Weights of a small transformer language model: no biases in attention or MLP.
Each number is 128 + 32 x the weight over its row's rms, rounded and kept within 0 to 255. Layers, rows and columns count from 0. Numbers have three digits each. The size before them is the row's rms in percent of the matrix's.

# gate: layer 5 MLP gate, 704x256, rms 0.231, rows 626-660, columns 128-255
# up: layer 5 MLP up, 704x256, rms 0.244, rows 626-660, columns 128-255
# down: layer 5 MLP down (transposed), 704x256, rms 0.229, rows 626-660, columns 128-255
gate626 098:087128092169157132094135195169194144124103115081107145114071079107146137120126098150147105128104069113172141128085159111127138090180153120081106212048120128104095070132096096148154176149144118149106111157154092112151158139125099109136106162111095116152151063204144133135102158179139134140122131103136109067104100097093124077060157094167107147092103100125097110129079093178061150177144
up626 096:091137194123098133116128134129163074068123108143134150155110118059142099153136128182162121131181115119111131113108140100141170133145178145119119104107124063176109111137104118153157186142097119117159096128103132161122168114118160143100099167113109066182111125158102113094078163141088096135092202162149064109154140159110083149077118076162149171103156101110179166118124188100133120186147
down626 097:138129109141090178192107126127136101066129109127124133142173088131103078131122116144133210084167169092151111126182154142155123064105191178147111093145100130112163166066137142066142164132087136075147176047124110141112139126112160136121088127094153100156113116121103178087138123127111190160094147112127168130126120119111103096137142126134152108117143060175143081090175147109178151115132
gate627 104:063097098088106175127135094124136126100095154126123093204113109095115148116108183079143124137159123122062084107133092092125156115131117131113054152162189110106119124123068189194072145129116136099090118154109105124132118111154119134124127117139059136084165083123204150144094119163137154188130133113187133166174089136146183129156147135105044111112184116094124105134176099125045072141122
up627 098:177167161194143122078127134194136132184118149163102077161157078121140173104087089097135161105106175097119101102086170160152119133114091119084097101129184045132107181155159062107089202157090128143131163114111150182111126070146159132080172145135126152123140161130112161187116167149099106159125126080147138172155130148137127084092117088046165161107098092092146080156073161097102093101147
down627 099:122084120076131185122105157112082102152112144161092194137134110135078111082140127122106109103117092101136169129093094110075171124162116093101127115160060171129164102129106175097121075064094086122122128132115111059114088138098177132163069099141131166143182161061126105165039086147178167134128078092137156128078123126113134120148119222144131084112118111169147109084131152112125142095066
gate628 103:089148161184094102107161093177062169127136081097166143091091219124099164161144080208147071165101112096121119142103178107106125091058144099029079160114191142127137098169124119165139167142156104138148121081131088108130100170139098110145120119162105126136146099093136115074125107127099116166173143164078123129125129095110129123104098140179141113102122062158094053129151105121150156163132
up628 102:187138118135101142156136096096134118087145162099126136123163111092134093120069171149196125137137139135196111129143116117145128136130197138141115168191150140140107139101154139127154087190145160144130080133102226106150128103154094111142157075103152113107068091197145138100106194157090097100125115131150102119124165083119114122143175181109115100098122143158193156144096184153127124130092
down628 104:101081133135107064125119149153102126152129080126123138184125084165126123085121187106115151125117163182104083153188083101089142118110034089142145113131171084076100142149079130185122131152096167117167124125163119106149067136112129068149133174083147181113132098120128174156118145195095100120158074072159129126136138185147153149144133151113129139181161048118158158038075127117136093094109
gate629 100:138116100128136094141126188149109129179120092132110150162131164148141078128142113114131123069087121138147112077176066081126095127080088089074130135061116062140135124191133071196095101184208146121131154123161169145173169133162181102113116198086090131132100115175091126130115154090085132069125086174092124110152105123081169085191157158091179132094123145144140116110117148095127123124109
up629 098:180100111134139094091150125099163212151142113119113100085096111149115111051130141158120118131125156110118162126132118161172126128141069128124119077157104134159091140081165175079099102109168132162102114128155125138089148179143106087165177099175067165114179120112116150134113168128131182087148135122158108102102144103127093107152142139209140141151169104132121099149186155154091101129128
down629 097:090128161114095101132135174107124102121141143179150089145134176112080191148110096060091096157069113148068161137140109090109166164113090153170105117124149095145105164165164125131115113123157146050082125105127116128130149109113126161084122165093137143116094198144122186140119197191087144179145106126104109021131181160103115090081113102095151153079037141134150107106096115120133125127045
gate630 101:099083112097128095117103164155150127107176141053168122124069147118125092145141116098125096160182095129175121079106078144147146145161130198161104166113110099071099143174139122138118102101153128179151103102138038089153121131130168091183182109107085112062155102175174161101150128086113104124070147116121108094112120119085175186116146119150113177103135104105088188090134097093129179124158
up630 102:112142098128138101160122094078131134093110127161158056142181176134106140128091098192179126100185166098175169088175126164127102107096149048111105142105082105150134103164105150148161139148111095085100115093181137177117074157125112159058147118080163130072110050135164139184098172149145129119174140090184133108132169147107116118141116127089135088137145131121145098132111119116115134168150
down630 101:127156077168107113141109112105139117200169147129096111128148143104081145143144129169111096093116104125130124123142175128160135173158119122089156124120070186170177098161125163101114139159127060062118100148153119103118118141119071128090195121051184100099110112110079168159182153183115038087169139116132112147183120175160155114176101112106100137118153112127072088137105119094170136098118
gate631 104:154154176165110122105155166088145144161093164194166109195140059150124140106141106153152153090113095109158134128156087103183097143090116102111099075201122106116087149090048156143123131122135139117104144139130120099126094137098087078163124083147081088107087109152152120103149107087131123091125131136109089106161182176083161147139104160133133115129116122137114073150120110152085134108000
up631 101:142142097109163107142160162121171132127171152155116146140110069082161157077134142142128127133100116107113116092172064123105106155150095110148117062117146098132146113115177075139072066128170103143065137099200096125207169099089173130092132099134146104130134183130134202156132140112096139180110089125111130065103171163133131160167164105148168168191138145161184154104123156117109066177149
down631 105:156202130146148235124092140133118148184135150119127138142138117139090132115096147090092166172125135129154103164119137158171138109151124122139172136134135137137098068141087131131148132089108124118121194087149087157166094094129095131115094091169181145115123116154119101098167150114124119075103187111142129169127113139098143163083149151170204162126133123116187144125137090099082144119170
gate632 098:116125112068138165174133105210119110159164159161156126126141158103148098071111086161099141155149067159157122114106123106125100105117094119150106153105121110090118085077114101151123110100160097108105088094148116127038171078112125153187197125109135142096109125086130191107096121122133105139133158170085178136133083095090097137136150178117117133155138118142159096131133151175124072087102
up632 100:103163140174151117128100113120120107137120169054077148135143137091148148093123102159116094120137073064118131089140111163117110134127150136129170121178108123114108116095099136127176150127093078144143105162120128140174182102120122114134058171139146120097210169170084121136134098127126073127128204116159119078179061160062156085124081099126157158123113098136118119145113126120060153141153
down632 098:163093156172150101145107138177135126115112139090084142131128130127220124074106099123162135141187070123078128185170128136170143158172111124151123099146147159114126124160143121173147147123111124115110135136145129103065098134179173133109127133103088156108130132128115149107144181126113118107066116103059077153147122190121151175136127153138149114062098112192138077144103109128097079112162
gate633 095:148079089098146125109162140121133165095148136112092134171114161135155189078072134148149147151115102173097090106129155082155109128156152136099123125144106118156141135187182118143052109084199138156116129140145117128143062162132129117146100110110159096114191097152135121132113165083147145107167074166173084104090155123153140172129176183143100089140148071145144093131067060125139163126116
up633 100:172117098136159096166110116108149164058096114108154142094146092133124127088140149176128148095126130106158164179167088142094116125178168122135188150106101146164167120118093124071101147135171061128117123049070092138152082062113188171146149140147125132157154091146130137100151131146149105066187077095173068069110116144126119170137136197100153147106148110181089058136135115149152129121104
down633 099:107145168122157144112064099151139159103138134138154167140160154107174138133094144140083124097125134187085122109141129100153172187185115053089131128101167097046071087118086072133162160139132194115157133120140075113085170107117093111131137130122072144134130161158129125116145151127139083133179190187185196163127118148140088136098125108105132092086159174143083148117145134054148152101060
gate634 107:130113074134163131114108062128059074113160093172093150143104146120167132126138108112147155104119158143168128131095129102154097091108128123113193155139116107207132154134181153140147180097149171124162120169182171134102150113073157149136124162097098096071129179196127138171096163106163134117063145119091105094095154077145108079133101094138196120152107098170123123139152110116111103132106
up634 105:201122137181124083167078105125129154172133133152090121110127113127147101149134202165148152105127131126049199117098153099115153084106076106108139118111153156096113087156201108136072117118182148113129128125143088166189059101165150151129124101082124113113063138090103163130151121160123181106164151123142158172097132166087138129168089166082140172163135163082084143148104063076113153136168
down634 092:078116082142153097132112111121094135200127130125110125132129128168121182190128149166123174198135101119062162147176127172054136129112098154125164135134118105143115116104131177119061116120154119072112203161151158119129079162136113165126098076071155124130052075105139153161116141178159116146123159156128134090162128179109101071121094185100157158157149153152173153094123156113126127130162
gate635 110:153051173148126127108153088173133111146157155141115158103144101083154116150144124138113137114181143097145121185109128149119143129123151120109134122094112111143154123089138137172151123135185120135226169129149077135124100150178110087185124090117111152131115116094145159172086158141156151124116083068202132138133129073138085131044157102147149133205122104162053094096118153116134151119115
up635 105:114119139194099085136159143143126159120109132050088137132086165108092146089116127149127120135020168132142145148176103130135117114124114140125163126150094104135107194109154172116071143175155179062159160117115146179161126114078175216110116177117138107177156106133139177112159129172091083183114104147090099135108110078105156129138137144180097162093151061142105139069071159091085148105120
down635 102:097170103095148100127099139130113085094081125141111164180156134152141071095167163111198145163149129106104173200129090111168111151131086145075104093097191128086088122123153077094131173137100168125095121074121122086104123131191121151178147141090111156129087115123130138098088036129132090171153125176146121153159116093128183079141114112155188153155119162124152110147119122144107106071173
gate636 093:122177184124126104105139133146123100147138134132066115143169086160100117122107139146122137127153100166100093114211128128127203140119132133137190131109142119141132160149129129140065124104151113126153128089116187082141132195163130092042115152147114173166094102188189152201060079151162115097125118126106144141105194142102104207133137135131099114105087099112094118095135104065112095147148
up636 090:125141115174143060117120134125136105144109160187108204130088125152136146107141093122131100111120143133158162091102131173124069094103144156121123181133052128122155136096086155118096156113136097061129113169090110134126146087143118131131141120154140185115104133173092121166139166115125062150143135105144107093129149119178154149183126136126116151143109080187182131136136116129201166134124
down636 094:097130100093094166083155071147153133092142115088190141074138165183107129186140113161157145147137165118077137118108105161160094129125170082162065110138146070128110073132161158109112093143082148123143088201149101152116105118097090164132143123096092052117176128118124108120188127151127184185138128124143108181125081087125148107064092130101121138147108159138137123103104131136130076174130
gate637 097:120157105118137161122140173186168163079192102136133133129120167118096126123128111157121158187116142118185147101131139087155149131130108171120180122133115144100112121216136172108135186149139065152120123096153111176119146143132127088119142088101142152114100166161117210125126078161090091137102097088094133117122138159146168153150120120117128185164156140115165235128185147135113136156080
up637 101:116178168124194158134114130107148147156108095128147092150146148132137093131150117150095122118106124137123067069128085182168136130120100098125117143130177152109097127081089180094102189137103139145101106118156121130101114148158133134102113129137131179162110167076152144191142163166160113173121070166141095103099127139069127125117079109082114200160138138128106117145149124200119150175108
down637 102:130119121112158140166067124109106116116167177200076067102153107148115156116145125104184116094129160113164096158069150134195093142103090056115165113142173160114175115136217154109139159178075146131207157121109137125107096093164099155138085174130177150066107141101082125107154123099107126112143110180105149153169173198084132131131171093143102149157100201121112105159101122173119135144188
gate638 101:165150041132120131157124088157096148141181095071169118090177175133063138150144135163109157202129121101137095097129110117064092096120141148115159142119192153126072110137099123119131093154125146182093187099063087150135134165071155108169187097099111139108128142107119096157163117130057162130160132146116156143188136149159177155175157151176118177096114123135130162102124187118187111162119
up638 104:089133095180111120137160133140152161126200128163099089182143113160135151142085109143147164088085107109156115178111171157101104087067100148159080095099144114148130171125089139160153125094158110135055101150113071152164111123223128156143072140089165126126135139023147114085141029170148088110131186120156129168115163087147159152171145144097175170127177114110074153128095151130101132112114
down638 101:126122139111102174115101160108136137193104110117155124117146087111115111139082126158142083112175137051163128115154101136137110049121150101128111099086181134125104102170137126123118147162107147149176171131085192119150132095136144076091126118151163130097123164146083125095161170137103091120190146161132135177146180136158105142082127126093084165104162100138127129095072143131074163129045
gate639 110:106135133080165145092137136140230120143114143157167085132041092112141052101146133144110142108139189084125106149146146142135100095132114112195053091116097106122112088145142134118149152105124129148175161134113114104135169103105125143166125127130120143118097103152175132224132097119090102104173113151162098126092151186162101148144100127148090144093113126130159109155116112096128127143110
up639 111:132093179111175140160116145083130112144089167117170151112152130098126139180133120170187136181118151085084110154117114133158123162122105145142142075141120150101113122101147126122138150159149114103089122096115132145044076128093164078153169107148105133150072109141106104152124107130152118144089093106161130175055129139101168134182185099094110158100146063165148102125110134100142165125030
down639 101:135165187140096101165109114218128154105169089106143152091132111155131107095143069093059117186140088110117110109111198147160080179123133106130117165106182139115140185178175154157200134123099146163104082134099124129131147104105139168105095080096073188128101075100145157146082151170137100082153130154130203086145163156171118146188101116069140142118046138136131139134118142149072144184101
gate640 095:124146081082131174210128139126190105081144158105147109152161103145135135160146120104109108150172096193140132100138081100098153160097078123104175124182105122160108164141166079123145139121134153130167114103200100114178180147094120104139137100111112082202169141148138155167145129167110145156128094164118155107155169148172156155129095128116168171147127160114064085148175064138101149084117
up640 101:108078148066108142145047123111100134147093152172144104167135092143110141109142147196153109060137120117134195110096122117123141131115157112109088149114158143162090133166089112137083114111118090122089192117150151171112100125153134083145122091151137117104101127169183133103119112095158125071085190133087095161113177149088065181120138136158166106100093186088154133173147110138161120081111
down640 098:153093114170126132125129075147125161126128141120123169126134146138139098117148138108104130131165099159111131155153085084111059100170063129180083185128201089072119126118122191169129115125108133118186210169138154144099131143062124095115185073129139157130114204100124100164181124136135130150124152141103124044182181132119175110130108144076081115138183157123091064129113169122112147123155
gate641 098:137091125127167168153195151186103127134143096169141192120188134100120130197155145168161168169138125086141130076158128143161151154089163157150136141110134103101079147089092092139103093211086163141097130163133109140056150128125089103155115096183101115155140139135138116122111152120153154158155106121097135133136190103112159123185086194106151139172164161073157108142086120127077159145105
up641 094:138109079069102162187157170101083100109098073123105126035099062105108122124093130055095092142127118103134116092107077123098197100103155121135091130112154120122152126128107123091145139104041110124086109123172159119164083124098137136109085164099107119151155117173175131152115112109143137144109089122112099101147077150045186152110172143128128127094103155141094155128095226134120107139092
down641 099:184128100104113068170157146202159106164123115105181104167129136137082155143161125121093193134162102182104128137111102131153142130121160044113120160117126164173119106149100110094110157100151147046146110183155185074184089103114118173106111077108128102145130134110129165126136134129034111166120128144145101176103156145051111104119093134071157113047098076146106127085157082077141148178147
gate642 101:123084140144143106123106131138074150205110161145138091103139128214122059124083119192136153119108131113136142140110091124130112146158125135088125151172115154166125140118110113145141126099145075151096160156076072079155156159086149119124113129099101132185115162167170128173160120111140128101159167070112083105099068092131138153154137148167136156106108129126122104153079146088106101122094
up642 089:131124127162083108200138150136079154122150109079176120102109195158100124078084144147096193081092176102138138157206109132134146144068062233125192148152139133141092135153128114164132130122150163114068128129149138102074119147085148072135165130081115139165062167135134093186177183162119105125184160075128089130091136142071131131156179166127086135015085152114120130153074121134180144077148
down642 101:088096077148123140093140138116086069131115178124143136118098111171150138115184119104159192156118120119140121161129131150133118074105134116128155078157088071132138078100177138152149104164058138096161140108097115102130123178125101146117096155117115149165074142104104116174112128113143144111102127123131106113143116111113110112170156119134123127160210101086120141117184133108187084097125
gate643 101:162122165124139106106136110069080149189105138167122095177160171104136192103114152092213099163147034108080102093153079136148097176138119091179172132127144168102114130123144124094085123128112099150125117135169107111172151149109118095174161139115149104156100090147114151128203123140112182125137089171069083134130103146068091178130162125116121145128120138147145096102085157136130129126113
up643 097:074135133100172182141136076139086124193112097134112137125127107162150097164133097121143121162141115092162097148167151127105115090073113136138135093084097093095171133173106155166182120130132103148098064072108084150146121084117043092162194171163069161140143178122117102111091110158128122144133102165064101135109090125092048095132087143126141088138132170132197093072131126133114115131159
down643 103:105161155110091193154149121110159148131021140163064060169152127075151071149144112135164149115133124120084184138152179094114122113146067119137071118158087114085158109140122098123124082176174139110095125118082117104096081181156139112130120166113118119120103127166153164153086161121138143099117123154080186157078131145125117173155165147128147123205161070155123152112141131110081149149135
gate644 099:135158075155113094159181149164136142137171119153145148113150149206133097170122173063048097148105075114174075142138101182106102125155174148135149110087118154112111122131113108131183161163104093048107104113084127152123089118163095116162127106122151114175133115119185114139110172157135093157176130159136140116173132151103122096095111166117150171082138145155085098114111177130182113185142
up644 096:142157140133111162078098115134115160149127128184153118143137100113116174098196103136189175158141123170111127081124157117178082128195109148108151061159082103153130149155131177126131139108073154152067111147163151133089116114156109156145142140115196151153110170098081135082138136080062080114083117155131078145133176189156087163155203165154110121118114160113159163135147066124108106097106
down644 097:165114143119074166058118110124138134140130136143129111121159112166113106158179132120173142139132128112092116148074117039151163071166128145068192125082107186179147141089091168123125199098161196133155114135135188141035124156108054082145107102189118136212072075124144186092086140102122130184139134172146169115176103122159159122104177126051096187149095090116132094096138095095124045142145
gate645 106:119126123171140095164180069155088153099092128150108113149110073162099152136097137140150155136127167162178123112152066154130088100098106111140091134125087116123094108140150061178122174133118137153191131107114122131149137165167127197117129118221102115147159131129137106100105151111094104104123149178102119078150118077102121169096168145127155091122136083161202096121135087124182092121152
up645 101:090163166156086101135103080095140159130153118161153128075078137120155131107094082117141145108141167104154160115121128131111195129090134122106091149115148122077121101117166181143134084136166110175170158114137159134154137063108110119178128137137154124150195169120127199098147078223063138059123125121145155176113132145155105122147164085118166055144127169130159184084091081168063093146133
down645 100:125198092174118114134123131130125100106144111093181131134152131127133120161106113141161154137126164126140082089107099101135190073064112127169116149166089046085158123151123101141118085080124124157093129069109110099088146184120087116126161108114143100182147177100102151108120105106103150153153141061121098101172153145129122139097144110114162136194156085049128166061150117191067145128130
gate646 106:109127120130117155153159119163121146132165113138140205163162056136098147167054108096155170166163158149135079143150115072136161141139126121201157086095097145147119082126064078105107093101094048148132154093049133068116112128152157148114126159146139134043135152100138126088135127100135137141163139160165134110129111216161109111124105134112134110145145143135143119120137141164135158136115
up646 104:140173146135085135116133104174077195165158110148169147163170113114101150129096153133141159212140093134148139118104147168155144083129085113114068164177131166086152064160098096092082121120102101128133124096178072139150145098167113132082168140093184145117110105134144104102154120121158122093156153124115134142085106162139080132172051178064106100150135163172080133108140133152176139071161
down646 106:093096116088160113124142113085073164136117104097137104140164165118128112105089144084115132098096101088124175109070131092118162112093165117157091090128170136158156154147070160203106158095093102136122080116088090162137117124129108165145163162158152118131099158172152137093130127074119151075157111112051164161118124207100108109160092115073117105155050106231100137189102183155062131142103
gate647 093:115112137117166106137108128144201158087156179117103109206101082152122127166141113122093139153134210136128109083187093172117108095111104148114142172145103163148103156137181131172144112111078081102087114149105125164138140141162110134108156138058114156171114128166128147134146131118096145116119124099162146119117093179123140161129191059162120173111110110162134182167160092099158131110093
up647 101:148080101068134078149138116143135162102087124109158106147145132152117131173173143189103124134103156160073146014120064139173209085115112092161103150140149168134113128118154093159099144079097189146068138213080159159091126181134069143132154137103119157062149158111193117116080160114104148069123113092109131159158156119120185114114085117130117131083098115137158126148099085094148073106105
down647 097:092111173077115138170181153175136112172132155119128125127140133152112088136164185123149164119124017093102161136154124129126208142129145136122090106109148144085145112112173127140092206133141195153058137137141159184123153116097105148122177145115140147134123110177159126112123154138143157177196163120126167131075120134162135102103080142180109117152117120161145132085112130145076127119092
gate648 105:135127118148111129146165133114154201152054129105106158144056090132131134090157119131100122134111066158092141086116190072131150156101102122117187146156113131169142133117096162146155111138132117157152136141102135162103097080117082074147149088114087133165045147139155145094116130100083144112081081096128082115150121119154093084095141132143171116159170123144057151120142106097087116115124
up648 097:183093156103073121127130110083130171086138122161076159121155136095147159171077100070071120089132139110115108117166126141114139152120188143137104117088147118072125101141097130153106144110133151091085122136085123090207127155126070148090146131170145118185157135114158141087100157100138118166118131101169153154146164162169149162133216208141125145154157130068131099132119147106111130123146
down648 099:119083124170149118082079116154137121158145185152131072114058123179074133110146190130157154141101126092127129163114127113111097156067109057115120094159125126119112062153157077089145091177088053132168125085147201110092088086094152143147085101105150132097131139124145126155083150162184130073139155073082166157102170144121123106099085138119140122138142129098171091132152138105132136094098
gate649 090:137121142169148092194120117111144154188166164113085095173140147133205117142131153126094165164160139158140147137166096128128094076182106116163157162095163125169115050122170106102149085196122113112143126101080143163101154161103133074181143147190097140173092165093179142138170130136129108115072150105141105133146154090120134165134170133113143114104147132136075187106160171154133135148106
up649 097:165111140081111158146147108132175104091072136106081121137148155127132108131127142149114157090143153112090105129141185115131179093191109140099121106188140083166146109174112127151134153166164095175142121146077187094144114138165097154094116156121133137139145132125241128122149108121193153167196119131117160125173051130136127085127117063121140133160184175126155092092109152091081148088081
down649 096:149110181068119157173118215100135085160128111131132143161120160110151174149079123122102121170156116059094169157137122048135188158163159104151110060145148112124135111064181116173127124170139173151085141149125121089129206135096107160117115153090141126133143115115158096135120134185137126137119115115130177159100061145109114169103080123136124101159143087132155177125090140100170118126102
gate650 103:153152057112124081117125068167127166173112154152080071120089029109120131194142106117137072162134148117125113114056138108071151134212161102097127137080115162115128112112155151132118137092168119128087086138106148124140144109102155072135140095109072109112151162141132109114116114078153076089135068169142112130123079164120131183126132152057077128154160123129159163139088107106101125151141
up650 104:164094147121150164161055119112148159084081124081126192129102115140140164157089107145175156109093110163131119076117143146103155103099179139127133114184119104120160184161165159137129125184106132131107140156159146106142163134110182130158145206119160172113158112123106116053190099093140115181129123112037152128101111138144174160107140130078115057121104104181107153119102134154091086151101
down650 101:191161121105163119158126134128114157112081147125142134128037101146157111161148121173168162147193137135178179173069115149081139138164145102137141196126117122112134162102135117083146047079148174104168057129141122159142132098090120183086119135103167107112137171131123093137103141099109176154160129119143150113147144098157141129129091141181127101220088123188138131173140157115179136078148
gate651 106:141140155138164097124119127122171142167148167133139143100167180088130115153062148081135149184070163110097223084106115163089113154151133142171139111112152112147103098160098103181133148126095170155165097175105108185137112123161209105105139165140160144108132101139121146166120095130148045125093087156130088130107083134161139132156133180112134109076117132165120114104119178179095143147105
up651 106:122084159144066126104070170126154124084175131104140120123091117155157162079178090140154128157116117135146177085080102183103203173163132129105122122129112104133138142137130120140154140131168157115154110151134165144142070113159169085150188098136134154146160111135133072144098147077160138096145142113156095133111112112107124135112138187113200124041133168162152108173107157114098169160085
down651 110:125048192167100157131122158121110105138153179151152087114163162156111175117083091125189147173053137159102105124123185161157140195152170120100092168159110089123142110135111157117140170069163133181164175130096116095157162126141114149217116122089153168126102145087078115151112165159127179101148141154104062111164142113141144104119135131112168137180133165139109182109138160082138126112109
gate652 097:098085112174119154173178084124094119143143107165087134137087093102084080140110118156038107116081136075135132123061139125155167138071183125171176113164148165157149134074155138132190110199126138136163140109102125150053174056088118161136148142092133149143109113096121162105106131056141174131161096138110123071207094140114103139151135103147104122070134138186103128186084123124081088099137
up652 097:150174169168109172133091140113185141105084145127119129151126076130116168137136086153129098117107160113106155144106110176081117138141126090159092158187047131117159087065104131100116154157140065117148126107087092188142166112074164095080190121110055111145115141130120109152143125071149062103107107066129132177154125089107123134122120161137157125157118214145152140188132162099122158087122
down652 098:202130120123097162135184088126131116144129136112109101138138104140124134159171109107074159120222112069195077090102120121127127119088112182136155135120137112095135150156196120102133183120122117218186140137104120152135137161160073165153133112080124185097169074141069114121198112086120138102106125107139148042145182098146148152164107089098130147156105100101137141077126112103139132117200
gate653 096:153195105133093153105131156143135121077155140144124183114139148146141183103137151131163084125138167128110115156162087145190156114153168105217140131140131089105151147098150120116164147200158174088121110128173141121149127122136163160112146089137122145045127135118160145080091057121136112097038154144089123119123132138146160156124167150131104067149096129139215105157170078095125049097105
up653 095:075125079107081136145124171132155161150081175127182216085146105143142149157105125158072126192118146139099109134133123100163111156145160147110114129084088105173105147126105084157112104113080149028134167092101103100128184116109125129114124151082131097092135142162158122157087093109132150153083149131151107156173122070119115125119102186108173122136155107116099134143076101115101076192098
down653 095:149163056070080135132095125067096168131080033173111139172092117105136121135128149174127140127151174174128095152155133097129167156057152170103142119103157072107174155199177177088101110108133151122116149163110160100177133125105112093140116102131151139127138106139163190143136128142043213130118166178081129100175133140159103167160179141140190069136139155134130165199102159123138054085126
gate654 101:162134102133125118097144134099120064124103089192176095110077132127141173099137119077073157139160094088193109137152156106139218123134117065126116150081114086137150058098187115092128151114108097142128095123075098152120101133120146123100131064042111146125103090090158156153103085115076100169187133158179102095122093136134166105149121152131131144159111108127148195151112155115156026126140
up654 098:059167174142112163076129145032169150145090108092141185119113077135124125113100157177082029141172129114139125114126142104138130178176154107109182153198137139057152087150177168115091150139106109118100113224157126133127137130158138145132111147116109155168164139128080149108154103153118112176127107124096114152142137128103133180173094114103113091139095086128146125119131161208124142156133
down654 100:091152092179178174072132132095149133166132108146115109139151126180063169127168173116093089156135127153148118130141145118146146096164137138155184096190116090203176119143163119158169120140142072107106154150099088108159140144125138128145160143147165142113119114153067134146094107206104151150171125171105073070078082069106063154135116155157139130178132137116100148166152118103127100118191
gate655 095:111106108129111097160199102157113156122101113073128082100113114109113093135128089152136177128098132119158166149159157091145132083085066144207141142100126123180114160115121125151136119184163145084122130086088115148162097147128056210183126104123133145148100147130107082118182146182154156105093115156166105161156080152149120052126157071145083141095193109155186128137093114129165109105096
up655 101:165104134125080113135123122184177097187097133115076182115109149162086113206100122111194155095096169084046155113176126105145094109124105109138092111213094105097068170161106120151171136081111151155174149158127147097135147103148119146139110148111136148166030162093103182157148075113110138104162153137134203101081149145115114084090092132132146142159145110146130050109175135115141131142066
down655 097:160098129189120140137146120086181095163137108167093045096114157158199094077104118115111165128078057192154178104151101149101113130170180074081112110079141131152060142157146173198141175184118088155107118099115141166163165126065131094126120120164115073109128128140072128082105135152147234105132079100116135128140133114117119105200172126149122142150118199132075160166125154090111168103128
gate656 098:120091123127108144140135121159136125150184104171104052076120099155163115149137124159114154156116103136082086101112131080197132136083115183163101145161108078125127133137129117115119102107125160135115170192089107117107087101153159141061108180119037097126189102183123150118133109113163166140159139139144166093161141148087135138170132156124179114132092109099118159131103122157136164192072
up656 098:125178108111181142139116108102117120168133092067069108077155099127148134100151104086075127149105157100112089138099099102132179160140174145109137130137098158110118130087078153144101130131178170067114107143088138068109155148069074139157107112111092095114161195124155138152137088132152182107116129128062145110151117176112126071112188114124149117095132114107070169115133150129074225113121
down656 102:175139165129143093110101137082085118163141155079126083156115145225121111149112108151132131159140047117081106104120185115155114150158089140093093136137100096143148172126082091144088175191119100139160125142136068105134100119126186032171111158165126110073069188139132165115124119122111116122132112130124119133152185120171071116131156117125144098099150140153123073154129145126121176152153
gate657 102:103166107092123143135197115157183135098106154127127134158175079144139145070186113222136115164125081135088137121110114138110067129139123115129111158146127105158101118131100116169116092086118149168116167143094102162140166168137119115121129134136120106149142126128129109123201121110123184147163135130135163146154141128130168159097155036110153110112183141086099144131202188102098155100099
up657 099:124164162122106103104167125134110093111080220105073132136114111077148153113092049133132151055187178113127129093109154178098096130142132107097069137147130058145089177093133139144162115111107109086120159108118143146153171163113135164087116153139148132105136152130108161112183139157046142160187131100162104100123138148159096204105113103127124063107112130114115154124194132117114132132112
down657 103:079103123150164115163085127116099139178161126078133088164173163106104117155121129140141112098083152126091101142117057133151038134074134170149124155121101112113132148091153145132172130056078105134141157115138157151111140194124140123127165123097143165152136089125133121160085147122204152137121099101083091126107147208102114132133104095119135132081135111170143165120168177129076180153119
gate658 114:183102118119141102097128087079130158102076112118164109100186093169102125114098127117151157164096180108150129084171098085170162046101117169128085147059153095165147062095103136145084167161114164142131123110137115163134116160175104110162199094107096123123064155125163077158160098194090083115134119156157088095118100097134136109105178133092100107129077058160152072133113166137107123149125
up658 114:115084122186120105145137154141157149123169120136151119086101204140156115205145135078166111056100156109149128125126171157109088123145083166133097128111127132119156145132197132113129124100172126085070136121056107111098085124124121146100139108085127108132115107182076108145140135125149123083062123117168137125114078073089138138137071090122095128087154176063071111120183183091122113117126
down658 093:063111049114090144129087145172138136139169130119176155156100073162127116137124164140123058122200054138141141109137173125105126165120120071116132120114159093115124152202092108157162136142141165108105088171070154197136125148079090146152087173181015134128139100154154130104158162112155147098163091059100145147146103126111165117114146128182132162136106117118156128151154094098102111103121
gate659 096:099163124087161091119131151098131131154159111124091171164078152163134213072077114167139157143090079134172144127138130106144120170152133179101091156216133116177163106148169147166099174089118083139104162120133115090097126076116179123140093084154114109095140115112079139099122112088105136138149142172136152170061129129185185094167141165127232098110090082169157169155123142131098154132147
up659 096:113141097126145098081180149108129104157085088169134091165089120096101098101175122145112115160100092117134146153202104147143157162127167111145088166129139133142111169059102128121109074101170118119140153136150103049117118058072151127133141134174133164145146124093101147096154145117170059108088165120124189169107043108050121089154150108123114122162096136085180076221141132111171135093101
down659 101:153137074103138127159090150089054104127097149091119106111184143162127146122158118162088097147142086133162081146139157058104142107106122145148120097096099141099108129112068104117170103089188097139161130117104165117149140118178108096162124091197141183163129087079163074135097162115188137090181112149138168128123193118110110184174059166087168164126163147148169125125128098172081129162110
gate660 099:112092155126136158114117130159117111037058118145111121125095097129091126144108155087089126189172088122124116098105092166082171104134094074141133103111147114156085108110088132128151113105106136124031195155094141154143085111114092104074145131156066093143138133158163165115120096066101160135203162056144090114180131165078120118118125138052112101111184147083100175090135138163113094116066
up660 096:153157062209109125130103149099123166149200137168150097090128095170114104141133093109098127145192140120112063072102175123142109154119196095093099129120146093130138168085192124121129130131144130176173101100118151060110202132165159105081128145170154140090132112128115159131130148080172163149071172143115184122168087130164155134134184108123141168120133095060152101137166107112168082113108
down660 099:125155083130086128095151171142165080137138096116145074164152118069114159121128125111109152086124123146124102102068145139137166135133090155127139103145107096165148090115109175151129090098087070185115084095119099125065091094100107082141121144104143112059088123148133139049080109145158118128124093156102150082087156083140148164127110193109115154116120127189083158148177136101133034086078